From a checkpoint of a small transformer trained on Wikipedia.
Training: a variant of Muon for these matrices, 885M tokens, 3377 steps.
Each number is 200 + 40 x the weight over its row's rms, rounded and kept within 0 to 999. Layers, rows and columns count from 0. The size before them is the row's rms in percent of the matrix's.

# layer 9 MLP up, 1024x256, rms 0.13, rows 854-908, columns 0-63
103,89,208,137,228,238,282,290,134,218,275,218,196,266,169,179,182,150,240,209,258,232,198,149,253,228,191,238,171,220,199,199,180,100,212,187,235,249,189,205,224,171,232,208,203,257,245,131,174,199,233,185,175,239,199,222,280,223,155,145,188,224,183,92,254
113,205,218,177,254,170,143,170,129,125,222,205,200,226,178,201,116,175,241,259,118,203,177,242,180,271,262,161,215,164,185,131,200,210,207,186,131,234,184,160,217,159,251,224,212,215,199,200,275,268,178,144,179,226,195,242,192,240,192,185,174,203,163,159,206
099,252,123,111,182,258,223,184,177,139,232,209,203,212,218,197,197,147,251,165,211,243,176,147,267,188,239,256,193,218,176,142,210,209,191,209,222,159,121,207,191,240,212,196,227,170,154,185,199,266,204,180,164,231,176,170,260,224,240,218,192,116,216,205,249
101,182,201,163,215,183,242,147,220,195,234,218,274,206,229,199,236,231,178,230,182,220,184,216,162,205,128,152,184,235,200,194,184,264,120,274,185,235,183,258,134,232,174,188,204,161,168,213,207,220,232,212,249,178,192,202,196,195,286,203,169,214,189,239,252
093,155,209,146,225,224,275,200,175,240,216,191,297,204,94,170,192,224,195,249,167,147,283,126,206,192,165,163,243,219,206,166,221,164,241,200,166,117,180,235,241,122,213,199,239,226,203,166,149,287,192,234,224,181,196,147,238,220,276,140,139,240,189,195,202
109,220,230,222,224,234,272,204,155,233,222,219,195,166,213,234,268,253,197,202,257,193,147,114,224,183,284,197,187,205,161,194,266,213,220,202,193,163,154,149,263,205,114,143,254,201,248,238,190,160,194,236,251,160,182,128,243,154,258,177,210,204,207,187,181
096,170,211,228,201,225,207,156,182,172,232,209,194,274,110,197,287,212,260,143,160,186,174,266,213,201,188,224,210,194,200,213,210,129,213,187,182,222,243,213,186,221,86,187,225,212,157,139,119,243,231,280,141,112,176,259,180,211,129,239,236,218,142,140,193
096,151,164,176,182,242,182,142,178,169,248,145,315,199,139,137,198,243,245,237,230,206,208,148,232,147,185,225,151,130,172,250,186,157,188,242,178,274,189,178,236,292,142,244,181,241,183,203,129,172,128,170,197,175,201,239,200,242,186,182,236,152,118,205,178
097,226,239,146,249,205,178,200,222,150,169,247,214,209,214,142,149,231,246,201,259,217,204,236,157,239,205,240,168,186,213,213,139,172,200,201,192,229,167,189,184,127,163,247,147,286,244,265,191,196,136,261,225,132,118,205,191,188,262,246,186,236,148,215,133
097,112,171,140,165,178,252,176,200,153,211,140,250,234,170,144,157,204,157,267,241,164,213,236,175,143,177,189,230,235,195,184,208,192,176,251,297,166,262,230,219,263,114,193,174,198,269,261,188,202,205,154,217,207,166,199,210,230,237,207,245,188,165,214,141
086,154,214,297,236,205,211,230,168,204,203,239,131,137,245,243,249,224,186,148,228,225,231,170,276,182,191,171,193,211,283,151,179,174,127,203,142,228,220,238,193,182,270,183,170,193,210,251,127,266,200,221,192,118,140,211,137,185,157,225,253,173,224,269,196
106,103,223,189,240,251,198,134,167,208,237,242,237,145,143,225,228,222,189,273,227,195,201,215,226,303,161,169,231,261,168,212,250,129,140,173,187,195,189,225,171,223,192,192,202,210,282,197,224,216,241,250,219,220,251,211,186,196,222,206,208,246,152,171,264
104,207,170,234,224,237,253,216,164,184,275,281,157,221,215,212,215,145,184,264,165,166,312,175,210,263,186,192,125,201,138,112,228,278,180,170,233,153,236,172,209,239,152,263,212,214,147,216,217,225,197,149,233,178,174,193,189,168,250,141,170,173,160,200,166
107,213,215,233,164,312,183,147,216,153,197,273,210,215,125,237,212,248,184,175,177,200,172,220,196,104,218,221,196,170,192,247,184,205,236,121,270,270,131,192,172,229,208,226,193,253,190,196,175,115,199,159,271,231,208,225,197,187,255,196,213,149,277,279,262
096,181,206,176,161,237,261,230,231,211,142,161,196,169,144,213,204,206,189,213,185,221,128,215,216,127,189,182,197,218,185,229,103,190,229,265,273,248,84,160,156,156,192,222,195,156,177,237,180,188,200,257,180,131,131,177,226,187,242,230,261,220,241,241,184
101,175,218,135,273,242,167,225,195,242,146,192,221,213,211,184,226,154,203,196,209,218,217,217,295,207,252,226,222,222,155,165,305,222,221,222,167,254,137,248,213,247,186,213,186,162,157,224,132,138,149,167,208,202,303,197,223,193,176,199,223,137,239,173,186
090,168,155,195,171,200,164,226,169,150,213,208,156,199,204,156,278,152,203,196,139,239,201,197,230,204,238,136,256,150,216,224,162,180,237,241,196,201,162,109,242,134,175,128,214,177,177,251,271,210,159,218,238,219,193,184,246,202,228,187,283,151,202,133,178
096,227,120,234,178,223,197,182,159,135,167,208,220,184,209,166,193,196,285,177,166,209,187,273,152,255,246,224,166,242,183,128,214,223,177,186,224,268,163,127,164,149,170,139,224,189,236,166,202,223,267,197,160,258,142,257,216,173,201,222,197,226,230,195,245
095,147,194,197,211,197,130,126,215,205,246,202,190,223,194,123,202,221,115,218,220,184,166,196,180,250,209,145,214,259,160,191,295,230,215,313,125,230,137,193,216,247,205,218,236,216,209,194,113,241,178,268,169,218,232,264,166,254,232,173,178,190,215,214,272
102,195,266,102,199,245,227,184,268,169,200,185,179,186,249,254,124,189,248,181,226,239,195,207,162,201,223,252,167,216,136,187,232,174,212,195,230,235,231,220,189,144,213,163,160,154,252,169,215,217,256,174,108,109,149,299,161,213,197,217,148,237,251,275,196
100,197,193,188,112,193,163,171,178,217,247,241,211,184,170,129,174,192,197,202,231,221,197,210,245,275,243,248,319,226,220,193,154,172,188,144,232,149,174,267,215,217,270,157,176,209,163,215,163,202,211,168,162,230,197,200,154,227,193,250,200,201,182,171,195
093,183,296,203,275,246,281,140,126,297,229,220,280,192,240,243,205,177,191,174,191,213,170,216,258,265,223,219,202,196,199,241,113,184,222,153,211,166,234,173,179,204,211,152,265,180,244,200,192,222,228,247,265,152,223,121,152,221,172,127,151,204,232,278,131
100,238,183,183,248,221,168,290,116,95,203,195,189,134,236,255,231,241,212,226,276,219,202,230,267,237,186,267,179,223,225,256,231,205,189,170,179,187,129,217,181,227,165,255,182,191,204,160,204,211,226,138,202,210,168,189,184,173,172,236,200,196,163,96,225
109,194,192,155,195,258,172,168,175,245,288,183,219,244,222,195,198,239,224,193,190,225,107,169,178,136,250,136,261,179,162,198,232,159,242,218,257,202,162,177,247,209,158,244,203,272,175,187,158,185,156,183,133,174,281,223,247,160,238,94,238,213,170,191,210
098,88,251,184,125,224,252,233,240,164,198,174,180,219,186,204,209,206,169,252,143,263,201,248,232,216,178,174,145,168,229,194,183,119,190,175,185,195,156,183,238,166,164,194,169,191,189,241,177,219,239,185,234,227,266,214,196,219,129,174,152,216,150,156,221
093,189,169,234,190,257,175,206,159,192,176,167,172,217,183,231,189,152,200,186,193,215,219,152,131,215,195,198,200,177,184,97,277,236,139,171,255,262,187,211,242,262,242,182,127,232,247,185,247,195,188,209,199,154,209,220,160,205,238,242,193,123,220,214,187
097,213,200,159,131,186,182,250,161,241,188,206,160,290,180,201,208,216,155,196,170,197,177,196,252,143,136,155,227,175,277,155,166,163,233,216,225,246,255,189,134,190,208,274,185,194,228,142,212,205,225,207,164,228,205,262,216,232,206,271,230,201,183,268,105
102,171,224,209,205,140,210,159,161,168,213,282,216,166,200,182,215,197,253,216,145,167,215,235,208,183,288,301,287,231,169,206,214,187,265,97,143,197,198,170,281,235,285,276,137,235,214,157,206,239,198,250,150,194,232,161,205,194,224,187,237,183,192,188,193
105,266,276,124,229,226,197,141,166,203,154,100,214,249,110,241,145,137,188,246,143,173,280,205,125,152,236,182,223,165,167,178,227,248,223,155,223,244,258,140,150,189,208,174,191,174,177,176,216,226,219,210,198,279,168,229,257,187,210,228,211,209,222,203,217
096,263,262,184,193,201,204,227,205,247,138,203,194,225,192,180,234,168,257,226,130,162,194,135,222,198,231,175,177,213,182,249,212,196,164,150,206,200,159,251,196,180,199,190,156,203,194,216,260,287,143,194,232,232,141,187,184,195,244,226,128,149,242,176,164
091,181,235,169,210,217,184,179,218,219,156,229,218,199,190,298,239,222,190,202,233,146,226,250,191,245,144,174,187,75,101,206,160,215,158,164,142,133,235,229,164,214,161,266,219,169,187,112,231,240,217,205,231,281,164,232,187,239,239,209,222,194,109,165,234
095,147,219,199,219,225,131,240,223,186,189,184,222,161,223,255,153,213,224,182,183,232,261,199,131,221,206,189,242,193,172,224,206,199,235,152,216,244,228,291,186,227,230,158,114,175,187,158,177,187,272,222,226,138,124,263,199,212,180,139,226,181,155,140,214
101,231,265,173,186,226,150,177,202,264,206,246,216,164,153,162,154,151,286,149,167,216,193,251,136,222,197,228,225,231,247,236,223,175,220,132,198,225,228,253,254,151,230,207,223,258,200,210,173,189,187,245,190,148,238,185,133,142,114,240,190,128,250,246,146
096,193,234,234,197,225,226,186,245,229,225,255,192,194,245,223,164,220,221,217,128,210,263,270,200,241,198,144,198,282,165,182,198,162,201,243,172,206,172,158,262,287,155,238,218,139,241,196,188,183,197,207,263,232,224,210,212,176,259,224,195,226,273,190,231
103,227,193,188,149,255,90,168,213,217,129,157,170,193,153,237,166,288,231,244,144,201,284,195,192,203,199,176,220,197,201,254,255,216,219,211,199,210,185,197,131,150,210,141,228,222,195,258,234,179,197,158,209,277,232,200,231,254,215,230,213,212,225,185,199
105,186,219,186,159,226,182,241,206,189,180,318,243,252,190,208,210,181,195,216,192,179,261,163,127,138,182,244,160,214,143,180,228,252,245,178,231,153,253,198,195,190,232,157,244,209,179,186,216,141,172,275,182,235,147,210,219,194,206,198,147,204,235,195,167
097,149,175,177,143,200,118,149,277,220,159,220,180,245,152,219,234,155,137,228,95,262,219,243,167,237,125,165,282,192,228,188,226,170,243,151,171,223,199,249,191,111,180,222,160,194,138,167,146,224,172,264,188,267,163,321,175,186,243,190,181,132,160,231,193
097,183,213,192,207,249,261,163,112,229,160,122,192,198,153,187,290,183,199,201,153,173,161,171,196,197,172,237,134,144,143,140,209,194,216,277,149,139,247,210,227,170,164,223,275,273,193,98,156,255,200,198,248,218,141,277,220,206,293,187,135,139,211,99,196
096,206,220,163,234,216,270,172,244,160,206,178,192,175,195,239,216,175,191,172,186,244,182,212,181,187,158,167,229,148,225,242,253,154,178,163,179,188,168,197,189,232,267,158,181,217,217,250,190,232,212,241,230,176,161,259,202,259,173,234,203,169,176,208,179
099,155,115,190,103,168,176,190,137,189,131,185,274,216,168,225,202,172,197,162,204,198,192,258,180,205,229,251,211,212,189,145,147,264,251,141,207,91,175,176,157,191,265,229,202,129,273,183,294,194,178,295,190,193,132,222,180,234,188,203,197,203,193,195,223
091,169,183,191,192,220,143,180,229,261,200,178,241,208,227,190,200,241,177,226,118,193,235,226,185,278,245,273,194,195,296,186,228,173,210,177,168,201,192,221,234,138,205,226,178,205,214,187,225,216,174,186,219,151,184,240,152,219,243,216,244,141,213,238,186
088,145,136,161,148,304,228,245,208,180,161,248,228,216,218,179,192,218,246,187,236,172,159,183,207,257,249,214,140,232,159,75,137,188,223,205,173,245,174,210,270,179,197,227,234,122,210,187,150,222,321,173,234,180,198,189,164,235,239,172,208,212,212,179,187
094,221,192,167,150,204,162,203,188,223,270,171,212,301,209,179,169,159,203,188,212,233,166,111,246,217,246,196,217,136,216,182,258,152,228,230,166,158,131,233,205,197,202,182,202,213,268,196,208,175,221,152,183,185,243,208,174,184,234,193,239,171,170,234,266
095,193,230,193,168,133,172,235,166,167,192,257,228,256,243,172,214,216,209,201,171,204,196,164,154,219,163,182,238,137,224,219,158,158,284,204,239,253,196,203,174,171,179,196,228,188,143,210,213,255,140,123,185,268,193,175,168,215,178,153,207,226,250,191,206
098,154,224,170,257,236,209,170,168,191,226,166,265,255,171,199,178,209,233,198,189,121,180,226,147,170,144,138,228,230,150,209,125,179,192,197,180,215,242,289,291,186,249,219,174,157,161,296,156,166,215,189,149,251,249,175,220,271,222,126,182,194,278,195,263
099,213,182,162,232,202,237,277,277,202,251,135,204,150,185,224,192,262,170,131,244,216,213,170,212,207,278,172,232,131,262,153,180,170,202,208,278,233,192,259,248,170,173,259,206,208,211,256,190,152,170,203,164,198,234,157,240,166,203,149,160,208,128,222,185
117,104,198,210,151,221,174,200,279,206,151,181,166,225,140,234,169,195,254,170,137,232,235,184,196,180,209,199,229,237,250,231,182,213,213,81,274,241,138,187,237,214,161,247,250,239,221,263,281,193,204,219,187,170,234,213,187,204,176,199,114,179,155,248,244
100,139,151,166,288,162,169,242,164,204,290,191,217,134,266,212,255,127,273,215,216,123,231,184,160,201,211,193,196,181,170,255,137,146,209,202,246,138,217,176,256,184,221,206,201,163,322,177,248,154,275,170,181,200,171,108,218,144,261,248,257,212,161,201,200
106,195,294,185,219,167,171,267,196,174,110,160,223,144,217,216,215,278,204,177,193,201,226,237,196,161,129,240,273,238,141,142,226,222,305,225,252,293,163,227,209,256,193,228,168,221,264,127,172,223,210,229,227,249,204,196,178,209,202,196,213,69,167,226,217
098,217,198,232,203,231,224,194,198,140,228,181,208,73,226,191,164,236,262,223,196,171,248,225,147,192,156,250,184,144,197,134,283,171,204,231,252,177,241,205,221,155,219,139,199,241,153,154,207,201,177,231,229,189,293,205,194,314,169,208,165,166,217,178,159
092,200,252,296,196,240,166,134,196,238,183,194,142,103,203,177,152,148,178,264,218,244,196,204,176,167,255,254,205,273,139,195,253,153,232,207,187,201,253,210,188,241,171,139,180,259,234,213,150,178,172,176,215,206,224,222,202,242,165,120,195,188,130,272,176
105,207,181,225,196,196,181,230,216,147,235,171,320,250,233,206,240,260,168,248,177,233,171,162,217,242,236,218,181,176,177,140,220,168,50,210,165,252,233,172,208,199,165,202,308,175,273,253,237,175,231,189,195,247,208,128,198,218,209,190,230,245,216,192,180
093,171,114,121,214,201,183,168,266,240,225,213,275,242,199,206,169,279,190,185,171,191,227,199,218,263,202,197,206,167,120,161,232,217,251,224,161,248,208,208,227,239,209,213,178,225,224,246,177,190,164,234,198,241,228,190,155,246,177,188,253,190,176,184,165
113,132,239,155,70,203,221,207,174,202,212,162,262,197,128,153,255,147,127,246,240,178,225,243,231,248,195,211,160,185,220,238,151,191,199,166,189,169,180,233,206,183,207,227,209,166,177,207,136,258,244,245,280,127,255,236,196,169,163,208,236,187,211,242,166
102,203,248,223,182,231,202,172,209,200,206,183,158,166,227,163,221,184,215,243,164,199,126,147,186,173,241,220,166,225,210,241,204,218,220,169,160,235,251,154,193,177,194,184,194,251,193,194,193,230,169,183,233,227,214,198,166,237,202,129,90,144,196,263,200
# layer 9 MLP down (transposed), 1024x256, rms 0.0509, rows 854-907, columns 0-63
103,146,191,180,207,147,204,118,182,198,180,190,186,184,144,110,248,202,206,184,251,207,144,255,205,195,260,264,275,256,203,203,231,188,205,292,153,257,168,186,238,168,236,178,209,227,178,243,166,180,233,155,235,152,192,252,196,171,231,236,199,140,193,310,256
115,143,146,136,193,208,297,165,137,266,203,149,215,260,220,176,163,211,258,184,85,217,233,225,193,215,212,217,198,189,195,178,180,172,201,211,173,124,234,144,235,158,268,152,148,204,222,222,102,245,177,231,180,231,124,179,318,200,201,201,136,140,180,189,231
105,178,293,240,213,211,176,228,238,223,171,242,173,155,218,175,211,276,146,242,185,163,221,239,172,206,180,133,250,205,274,215,232,183,270,152,216,175,174,237,237,141,119,172,219,239,167,262,181,247,170,234,168,284,270,185,84,255,157,194,167,229,170,159,164
095,173,210,193,260,184,184,227,203,236,184,195,187,246,188,229,163,253,230,267,207,245,187,227,178,162,183,182,218,283,213,203,253,216,196,207,164,190,222,230,234,213,222,268,186,207,254,140,174,278,128,212,195,200,191,190,151,155,260,212,158,209,187,231,146
096,214,196,187,223,231,206,150,166,113,166,192,228,172,208,186,192,127,226,257,201,142,148,234,186,168,163,241,166,189,161,206,151,263,189,134,180,189,230,168,205,276,210,112,177,223,251,168,226,229,113,258,231,166,243,165,204,170,240,165,221,201,194,214,212
124,196,191,185,173,187,153,161,144,164,142,193,257,241,207,145,130,155,160,200,138,248,243,243,190,229,125,212,204,178,275,256,103,208,137,175,156,216,263,252,201,111,237,244,133,208,209,156,241,219,196,201,181,250,201,258,182,212,156,223,167,147,171,204,190
094,233,165,138,178,151,205,139,229,216,181,213,207,122,198,202,219,161,232,185,171,238,216,218,221,158,187,209,267,264,213,220,223,138,192,191,280,203,201,151,151,185,225,215,203,167,205,215,210,268,214,203,229,156,179,192,202,237,172,228,169,171,279,236,210
096,174,208,265,125,206,201,194,112,132,125,136,239,239,185,230,167,199,159,209,178,152,162,283,199,277,195,161,242,209,234,121,199,178,189,223,214,158,244,233,155,226,244,180,215,155,194,209,255,181,233,158,169,202,208,225,210,228,152,187,277,165,195,191,278
099,150,138,207,215,249,213,241,183,212,147,207,154,233,191,225,169,228,202,256,190,152,159,131,195,180,156,160,160,142,195,198,172,190,136,148,203,197,239,217,237,188,108,202,213,220,115,226,157,280,242,280,160,205,211,174,199,205,175,207,204,152,258,178,208
092,241,300,230,211,251,188,207,193,213,243,236,171,206,214,230,225,240,212,141,188,205,198,170,191,161,242,185,176,181,163,227,235,182,170,148,193,201,162,171,159,168,199,121,219,184,187,109,207,162,225,245,188,224,206,119,212,245,27,223,202,203,213,217,222
086,273,207,190,300,115,207,189,208,116,192,208,143,197,150,209,209,195,211,119,250,180,190,234,160,175,286,159,188,237,157,207,218,208,217,119,185,232,261,182,224,243,187,228,225,154,158,242,245,185,152,213,182,203,203,168,227,282,133,195,180,219,195,230,172
108,284,209,211,178,219,243,144,214,234,260,218,195,177,205,224,185,151,182,236,147,211,172,232,219,254,185,167,283,272,234,159,157,173,192,179,188,102,228,234,225,133,219,253,171,177,202,183,237,210,227,184,185,159,187,237,140,147,136,225,243,296,152,191,201
103,322,196,178,206,166,236,158,134,184,193,148,147,222,200,161,231,191,228,201,234,187,247,205,211,197,246,214,221,255,165,203,168,197,281,235,132,214,248,195,222,253,190,325,185,226,246,211,236,170,131,222,179,240,177,245,203,200,339,130,206,200,155,190,175
103,179,220,166,194,154,198,260,263,226,202,67,192,224,233,109,172,194,202,197,185,197,195,168,123,243,156,194,189,212,180,183,154,227,209,218,149,133,187,148,233,178,233,215,211,191,236,170,261,265,239,132,89,179,178,166,259,139,174,190,204,182,131,211,146
097,186,159,241,216,201,198,139,196,170,219,223,215,200,183,176,249,175,253,181,145,285,213,172,172,241,176,249,218,194,195,201,157,205,158,111,177,194,195,279,217,121,188,197,226,221,185,185,193,226,199,171,209,221,200,226,212,251,146,148,234,151,179,187,245
102,204,177,186,213,221,210,181,250,111,220,236,146,203,204,135,231,247,303,238,187,230,211,170,199,132,227,288,132,155,202,232,150,221,233,198,178,156,265,209,207,101,172,181,234,218,206,211,183,225,251,230,270,146,209,260,187,232,237,149,182,214,190,202,255
090,197,116,242,178,129,217,147,243,231,208,173,242,180,175,166,180,201,214,151,155,154,116,224,156,143,137,194,180,185,220,266,258,192,246,181,213,171,147,186,145,226,219,166,202,231,193,196,202,229,241,140,206,228,167,210,244,231,217,159,212,133,233,207,255
102,148,205,263,174,204,200,208,200,114,172,153,203,269,175,134,185,173,195,219,206,130,179,194,205,240,189,245,206,223,233,277,192,161,198,236,207,222,190,176,162,250,251,193,162,222,181,243,223,187,135,114,234,191,162,247,205,210,125,252,180,249,196,230,194
093,241,197,185,235,115,251,197,209,209,215,256,151,226,228,120,146,181,186,158,230,164,236,160,273,242,139,178,145,165,164,142,175,169,182,306,206,215,212,211,169,178,129,170,214,151,191,260,194,199,221,115,173,199,170,242,156,223,134,238,276,241,142,158,203
099,115,305,211,226,205,214,200,217,239,213,176,214,204,224,195,166,275,218,244,247,208,213,179,169,173,175,243,278,191,210,234,228,178,203,247,205,178,211,164,221,224,283,231,211,174,188,207,194,142,265,202,263,278,170,233,202,179,234,252,264,99,194,248,253
097,227,231,165,167,260,127,214,246,204,173,334,223,222,193,246,173,139,131,205,198,169,167,124,264,161,138,191,190,224,177,152,189,206,171,214,217,274,226,190,131,131,200,185,184,213,170,180,188,208,257,222,187,254,243,212,239,196,89,191,192,254,189,224,213
097,229,196,261,169,141,204,147,228,146,135,270,277,139,214,216,234,183,122,219,208,236,168,195,244,161,273,207,252,298,203,168,192,142,226,222,220,197,249,151,238,256,268,220,229,177,129,167,167,214,214,188,217,156,268,255,179,123,140,180,252,218,144,215,189
103,175,159,243,197,154,201,210,168,176,202,198,169,167,293,155,232,163,199,310,129,199,191,93,194,219,255,136,203,175,223,185,142,133,201,185,107,232,194,201,223,229,180,222,175,205,243,153,210,178,210,178,142,179,202,205,180,210,233,159,213,215,205,278,240
118,225,271,207,200,240,211,198,222,188,227,181,184,155,223,176,200,140,105,209,164,200,149,270,157,196,227,176,195,188,204,185,209,170,254,316,185,291,273,125,211,138,204,233,173,255,162,259,189,165,200,209,131,255,201,210,218,230,201,185,151,229,242,150,188
096,221,159,129,181,214,164,236,212,250,211,245,120,210,230,216,196,151,222,192,170,220,165,170,226,174,244,242,209,231,199,244,203,245,230,198,235,240,268,238,249,193,107,146,260,215,193,143,211,193,162,220,139,180,192,209,201,174,283,171,153,181,223,248,189
094,246,237,167,170,193,192,166,283,230,124,257,181,143,106,174,254,190,217,211,158,180,193,205,155,204,243,226,271,161,278,242,220,235,196,223,210,163,210,225,192,231,196,219,209,159,241,237,236,171,198,220,187,189,211,123,151,202,255,156,260,204,143,150,296
100,214,178,239,151,233,241,186,251,252,220,173,234,177,249,170,146,250,151,205,142,119,176,147,250,166,219,138,174,178,250,183,247,158,267,130,173,230,192,172,181,231,243,170,148,226,225,253,257,169,243,237,179,223,182,190,169,209,158,252,222,180,204,233,215
097,211,186,152,161,251,222,235,171,173,160,91,230,175,205,140,236,146,208,243,220,161,144,192,184,230,197,174,189,180,182,256,210,213,178,213,219,188,169,290,242,264,196,184,195,146,128,227,145,154,199,143,200,213,185,257,244,170,181,182,219,221,156,212,172
104,194,199,307,168,158,227,123,241,213,157,196,155,226,259,168,294,214,230,198,215,214,166,194,201,171,185,191,193,240,151,167,233,202,191,189,157,225,184,261,268,170,193,167,240,230,231,205,226,185,201,302,159,163,161,122,189,188,260,154,238,137,158,265,225
100,204,198,130,239,119,160,188,272,216,222,213,208,214,276,180,171,133,180,138,278,249,239,133,235,178,284,161,204,236,193,241,179,209,175,211,208,196,106,239,253,190,220,220,144,226,154,196,210,212,108,162,264,191,137,178,221,213,234,176,207,225,250,178,244
094,176,177,276,223,222,271,152,202,225,151,169,222,188,185,170,177,183,230,195,203,190,174,168,217,195,193,168,193,252,171,201,226,243,168,190,210,208,207,288,197,191,180,226,180,174,202,271,210,141,211,215,185,176,167,194,193,169,229,192,265,209,240,205,193
095,252,132,179,132,203,218,206,226,229,212,208,274,157,162,213,191,265,204,177,257,129,214,232,248,180,261,161,176,191,170,240,200,208,117,156,312,153,225,180,195,312,220,254,193,228,227,167,249,207,164,268,219,144,170,161,178,212,178,161,122,206,223,189,219
096,212,226,247,183,209,219,181,170,169,184,171,207,194,183,166,115,306,116,241,221,304,182,247,150,120,235,187,199,261,138,191,188,177,183,155,204,253,260,144,208,268,261,228,137,197,151,255,201,165,162,191,281,254,217,180,128,214,212,175,229,222,266,269,181
096,207,210,188,188,190,187,211,201,276,211,175,204,181,230,194,192,162,188,193,159,195,216,169,164,185,184,247,228,188,189,167,207,171,210,244,165,180,231,139,213,174,218,108,159,125,224,139,218,193,203,200,175,224,166,168,173,160,203,244,210,177,210,156,248
110,174,206,178,187,172,193,180,135,201,254,224,257,175,225,142,143,145,264,145,174,113,199,179,266,185,225,158,224,186,169,207,164,209,205,182,169,201,259,204,187,154,194,252,261,172,172,194,218,219,170,282,222,220,191,139,222,205,216,210,213,202,280,239,130
104,216,195,139,211,301,238,169,191,190,148,242,198,177,215,141,155,205,151,186,225,176,220,189,210,157,244,223,190,95,190,209,220,236,160,218,201,249,203,281,230,175,208,194,215,149,183,168,199,235,151,126,228,161,180,230,218,148,281,207,258,222,255,216,196
089,180,130,181,168,233,218,191,139,154,226,176,237,249,180,230,272,175,179,160,172,139,239,192,222,119,138,217,228,216,212,140,178,180,153,239,224,242,160,223,177,228,214,213,238,160,258,266,202,181,256,192,227,255,256,227,164,138,186,198,177,212,135,127,177
110,145,181,198,175,160,139,254,235,168,202,216,164,189,162,213,159,180,240,189,204,300,238,173,243,235,247,192,230,167,276,203,252,205,184,159,252,219,205,203,249,207,182,235,110,184,201,240,205,217,240,266,92,170,269,178,206,191,188,107,177,177,214,250,112
091,229,201,219,190,228,211,193,223,104,158,163,194,150,253,135,208,200,186,178,194,167,214,165,241,259,179,176,225,238,222,185,196,124,223,293,161,173,200,226,219,200,172,235,220,176,227,156,139,227,212,197,177,203,164,200,216,131,177,201,216,221,264,143,217
095,243,195,193,202,190,97,227,182,166,246,235,199,236,275,262,203,243,241,243,266,225,214,154,220,268,180,192,172,251,254,197,201,200,160,229,191,296,246,169,217,130,149,217,180,179,217,175,212,160,249,211,252,182,268,144,194,135,170,226,159,189,197,55,226
089,163,182,219,157,181,242,142,141,194,197,192,208,183,192,200,176,126,228,165,184,147,132,152,200,249,218,96,214,173,162,171,180,213,197,191,231,178,214,223,114,183,200,189,188,164,185,208,271,127,175,257,243,141,109,241,231,206,172,198,249,244,208,236,188
092,194,215,193,208,151,187,91,280,146,227,279,249,123,204,213,115,215,298,195,247,198,211,217,163,140,152,194,254,141,295,249,198,235,182,153,226,143,210,209,188,248,160,164,206,202,192,222,216,204,240,168,207,189,252,157,223,240,148,194,186,186,203,177,167
098,193,214,191,210,178,246,180,257,188,199,296,253,156,177,223,260,234,219,141,171,137,211,238,175,216,211,284,212,296,265,253,221,162,193,188,208,165,185,215,244,210,146,220,165,222,181,271,237,181,178,203,220,109,177,191,198,205,113,184,164,169,227,202,234
104,196,170,254,165,191,198,172,203,224,125,211,269,167,253,221,193,179,158,182,57,211,186,225,240,208,173,255,165,248,210,200,179,142,111,240,274,147,174,176,196,187,190,157,154,207,226,206,181,169,275,163,247,195,184,247,115,204,123,202,273,285,263,124,203
102,143,219,193,183,155,189,236,219,342,240,170,187,217,256,167,151,298,231,221,150,238,137,222,236,186,265,186,224,151,182,238,214,196,174,212,146,191,163,248,207,223,198,211,169,75,227,277,192,177,170,202,172,224,223,173,214,225,204,182,250,131,149,163,203
105,147,230,216,225,225,212,186,172,231,175,260,238,204,209,180,225,167,185,163,232,162,167,253,272,219,184,177,118,172,194,216,202,204,198,229,202,198,184,252,201,214,204,199,154,191,189,170,223,248,182,177,167,168,232,218,161,192,116,161,213,95,134,187,196
126,172,215,194,206,266,172,205,198,219,202,157,193,99,113,173,183,222,172,232,195,184,220,227,229,241,222,194,151,290,164,198,167,132,281,253,174,163,162,234,252,225,241,204,192,219,228,254,260,147,174,157,163,195,190,205,195,182,122,198,221,152,140,212,198
100,231,255,178,228,331,311,231,272,201,189,205,289,199,218,193,206,168,155,207,182,277,176,147,132,185,249,213,155,226,227,230,210,239,198,173,162,219,116,209,230,218,224,254,180,204,147,166,226,178,255,195,231,208,343,200,162,212,121,155,181,230,185,252,172
106,187,160,181,179,287,248,180,209,157,234,213,181,269,224,233,230,213,156,249,183,201,207,207,252,239,231,254,228,188,273,181,226,171,216,216,188,259,259,192,147,146,155,187,195,238,154,216,173,224,169,187,220,172,217,202,192,162,226,154,205,215,188,122,157
096,198,238,172,177,161,196,187,298,175,242,224,220,247,187,191,190,149,263,198,154,209,195,256,136,219,275,171,130,177,251,197,240,215,197,213,184,106,140,302,209,220,204,267,197,214,190,167,142,173,231,217,233,183,169,213,171,172,246,196,200,246,242,254,197
093,188,155,176,232,200,120,218,267,197,257,222,266,186,197,190,221,187,166,228,180,141,189,188,213,190,125,149,156,211,188,272,143,217,212,180,216,233,241,220,218,200,204,138,243,166,244,207,238,149,254,171,224,164,268,127,150,197,182,245,228,166,225,221,188
098,260,222,205,169,222,216,194,204,240,225,230,212,214,215,226,145,147,207,216,158,184,233,198,200,155,197,131,247,187,236,137,187,228,254,301,157,143,175,174,192,223,199,201,135,176,164,174,263,206,139,179,217,173,190,190,215,220,188,195,180,262,249,291,225
095,210,181,226,210,248,234,212,250,199,249,296,207,189,186,166,226,251,175,171,150,155,220,233,270,216,197,175,138,166,165,228,230,200,259,237,278,199,195,163,176,162,227,155,231,241,271,219,295,211,175,138,166,151,115,161,177,193,280,179,184,287,192,140,258
107,177,186,224,168,216,181,229,251,248,232,153,244,117,129,258,196,102,219,185,191,257,265,195,193,246,163,222,264,199,189,178,169,219,214,260,141,262,270,228,106,219,236,153,238,180,208,166,246,182,221,162,138,247,227,227,181,150,116,201,167,202,119,113,152